From a checkpoint of a small transformer trained on Wikipedia.
Size: width 256, 4 heads of 64, MLP 704 SwiGLU, vocabulary 8192, 14.3M parameters.
Architecture: LayerNorm before each block, learned positions, biases, tied embeddings.
Each number is 500 + 25 x the weight over its row's rms, rounded and kept within 0 to 999. Layers, rows and columns count from 0. Numbers have three digits each. The size before them is the row's rms in percent of the matrix's.

# layer 9 MLP down, 256x704, rms 0.12, rows 94-125, columns 616-703
099:521499469513473492494487509492508491520523515517458456481528478577512569477482519502516514501481515460491454518504500517521479519446498481519467518495522533496471466483488507489511482472481472521504495520512463510472468527486539498472480505514530483482508474541526
098:497505490487504447539516477499526515480497466522523507519528460494551459470486501483509500498523494421501466492514511495526494467480457510496476496493495516518493461496482530508533551469496521490509499533489506459518503515519484487525509480513519521477548545521498
095:525485521478524461533474527551486497523508527478502473480465541531468474521492507524517485539541488469493476511504501502557475525460484506512550460495515523493486513497535489495496509485493514518514504458535525471441517505477515504491520503534509510544523498487463
096:521463486520477508476508489522496512498526532495533512548526555496466524525555485485510489501477488499498501505475505477452502491522483540515521502505530513522492466538465507478500492520495464514525541488500509510487483485487550460504502513477459520495514462521530
103:473488509479475466520559537528545522487485478466481568534478519522480537475523492462524513526510466518504456530505494499507497508504503476507529505504538508490502511471458558468524472500521479454477487510552530534504473530496536498512477489517486489519558513501478
093:481513448525507481533527478521481501462537514500536470521463500520535491553569494538484513501457542459476507536534524465507482498494473487504483482499464498514505541527477516519509458507524488486507482488473475539473509491497501511504523502498530503501485537463487
098:485488491530518468493485499527466530465521514492504525499477540535475455475435484491526548500538431489515451501500514499449501452518502476543513514555527505505463496493515487515514499504485468527498537486516448516464508466484550500524537484487503483516507476550497
098:566528562508480488477508500502517532493516537484487504507517466484474538503485500494502487503503485499526483505535479484513520483520517495521483460493513509460519532501531504469523526499540474511520499492482539515505545507504498511483463523549483470533475480511472
098:476518514521470477459491469484502495471527529523498544498475458504503514526533512497540486435485516499466511438494493491469488484499521533478504456509479493513508481497526485549533534506495505502523520540532506498538510518562501497473541518498499523495472517484454
098:470498457513479500488527477461493474461497509480505468568497513511516518450477468485504529507499491528509492517498523458517505520496478508474524496488513513502515505547477519491550545496543468452507500527526508447529486467461534506513524515473521528529516507474554
097:528445477471549502550512452534503540539519509444521473528499495500476477496510514505494460507524429502506534513472499527501462483512530508507530515462496494531546513477514493537501547493499537527488498463499499515508499545491485468488508508528510495528521551466488
098:509499503480456502487498509487514486496522489512491519472469493512518494520516467528481521459472464471497485543478464510477557465482536514498517479492463485495493516539470510492495504492458532534487460480535502476489500550540470514483499479528507553475510516493521
100:490494547472522493494482513546478489497472479471522537558475517496497502565558496516499494522512526495456512524490480524551490488516467468513469482500533513544471504499488467497471523452522505498480465468493555492500519531484464516506484478468489509516507476493418
097:499499485480519489513448512479497505511527516505512513553512481497463468482497491511517524502450554559496537526509483472517520452536509525486545521528476525509466505477467528532496503511504504484528533494484488499502480510507474492499474501489503500475517489492517
089:472491497499499492521528480510502499512524482501486517493540481537538486524491445457472512445517498498560518466451531520500507506513500523482500468505509473515468465457546503513467505525486508502505488533478481479521546543449475481498507498477491436523518496532490
098:522492450478504501511502476484514503510517479506494505513534516509530515456503474458531486515505491458512527446525546500485495497517464522507505458526475500463507530522523533525495505491534545521491462438458489509458495474491531458497513489529455446483532477499526
105:507495546530537482476502497464543480499518520512511503491518501541488455480492504467501487506526473486537505471484481533483485519566554466492485467488444474512499544478494518475528514536474497524489471540490508485493522511476488513461519476478493495515494458475501
101:538530481499485513489498500516558479499492539503497495503486538481472484504519485571532534481471538454502518511516539488501545498500480535524466490514486513493489464514480529509470504536500547534544461456484511500517456494507483495537510469452512481528496509477509
101:447498504507456532474489487489513490480500489470492498537505540517539518493529527541482485465535538485500524473514488499508455518492492483485459498480494504487492500495488503493479513482507507539480535516539523515443547505504491504537469508535512466496476538494544
098:481472488500506518494485511513510523531514529501520485521492430513487522451562471484527520495470447507480497519517500538482540529488499492481518542535499500503496510489475513485475492509515501515515526458532530488485513494515517516478493513501498528495513535465518
098:496480491497503498488494496468522525520517552520495488529519469550504507434490533519499516516508528494520498510491542523475459463431527511518479481464530532500519541492486459500496489474500487499493453500538514540484448504516485509474523509503503460520478503502515
101:528505522543556522501489489501475504519520497485524495483506500492516502458532477485547485543499443453541492506487447522482499540526502515523481472486465535512514492504504510506542537457526507481488556555530542502477525520501529465482464498527476463504499530520508
100:479508541479479511496477502521481517511506463522478516491501487470499483499553499477552521469490532563504499480509505508514483522514449461442513559509472509509509500486505509497498491462459547480544454519544532518469469516498531514522526475511487423474518522515445
101:465540488507477519509514507531556511473499490517490533469469465501513537473494473501504529538549520543455525515497534510526504570481506505508480544468483473517512467484498447558493478486478531484465458494487524472472512548509484568533511542528533534498535472527472
105:483453488490482525470511494463521523555495529492469527463517476483476489512526509467517416504515518537533543563486470501478471483524525515533514470526493511549485511464546491482507487515499485486502519483457473551487557500463483477530449541535520492507487484498495
098:487458505461490511532489496531515521535505515506467494497540491528516479471517512507530452495516526514496511476496438527535527568524513496487461465516535469466499486493477525526555472499522496517479483499516534494531508496514518522574517465547466519505516497466477
105:502517465481471483494557483522500504551566479503469471456515485495492517521514501475498487482488508489552513449487482475518516445470499504491530561507491479526543479524529510508522512493523509478516517474510510497522446498514490513489504519452523467491449508484486
099:507483468503467525503524525517495503489508496504489509469471517505511501507485472492482493522467461490519537481490520524446472510513459504528527481507495476457475491524473480503526481520502542520454551479473488531499462536474489511481502529499481490489489521559539
099:496522529482469474522484448470450502524476529548533459517458454461517524521518530480509496519510514484491495487504486539499487484478490514487500500453503495523516550498503513467521500483489520537443509489539527530539528510456522528512468502535510523504504453534545
100:515547495487501523477497499499521512479494509486531475503486488440526543501487517489464502514480526510528504546487512477486490512477538523464493511541498505466482541502553497488473515528464462473541480476461507492551541477512521452511533530532532491472508497525459
100:467507537499494503490509511539483501510474491476550486527463499505507528532536542472480499533485456490514529548493460517500458529495489533484482510558536524503543556467528502464427511519493462470517526505470512509459532496457511511484486475517514497490473508500524
100:453501482561458515509483499518506488502524519477517462486514506486532505498453483481506502478498509467435475503516471483547488528506507491459490532507468491448509470503517494451471506522464483458483490529551531541468506492492446486491505518458487502535490485487492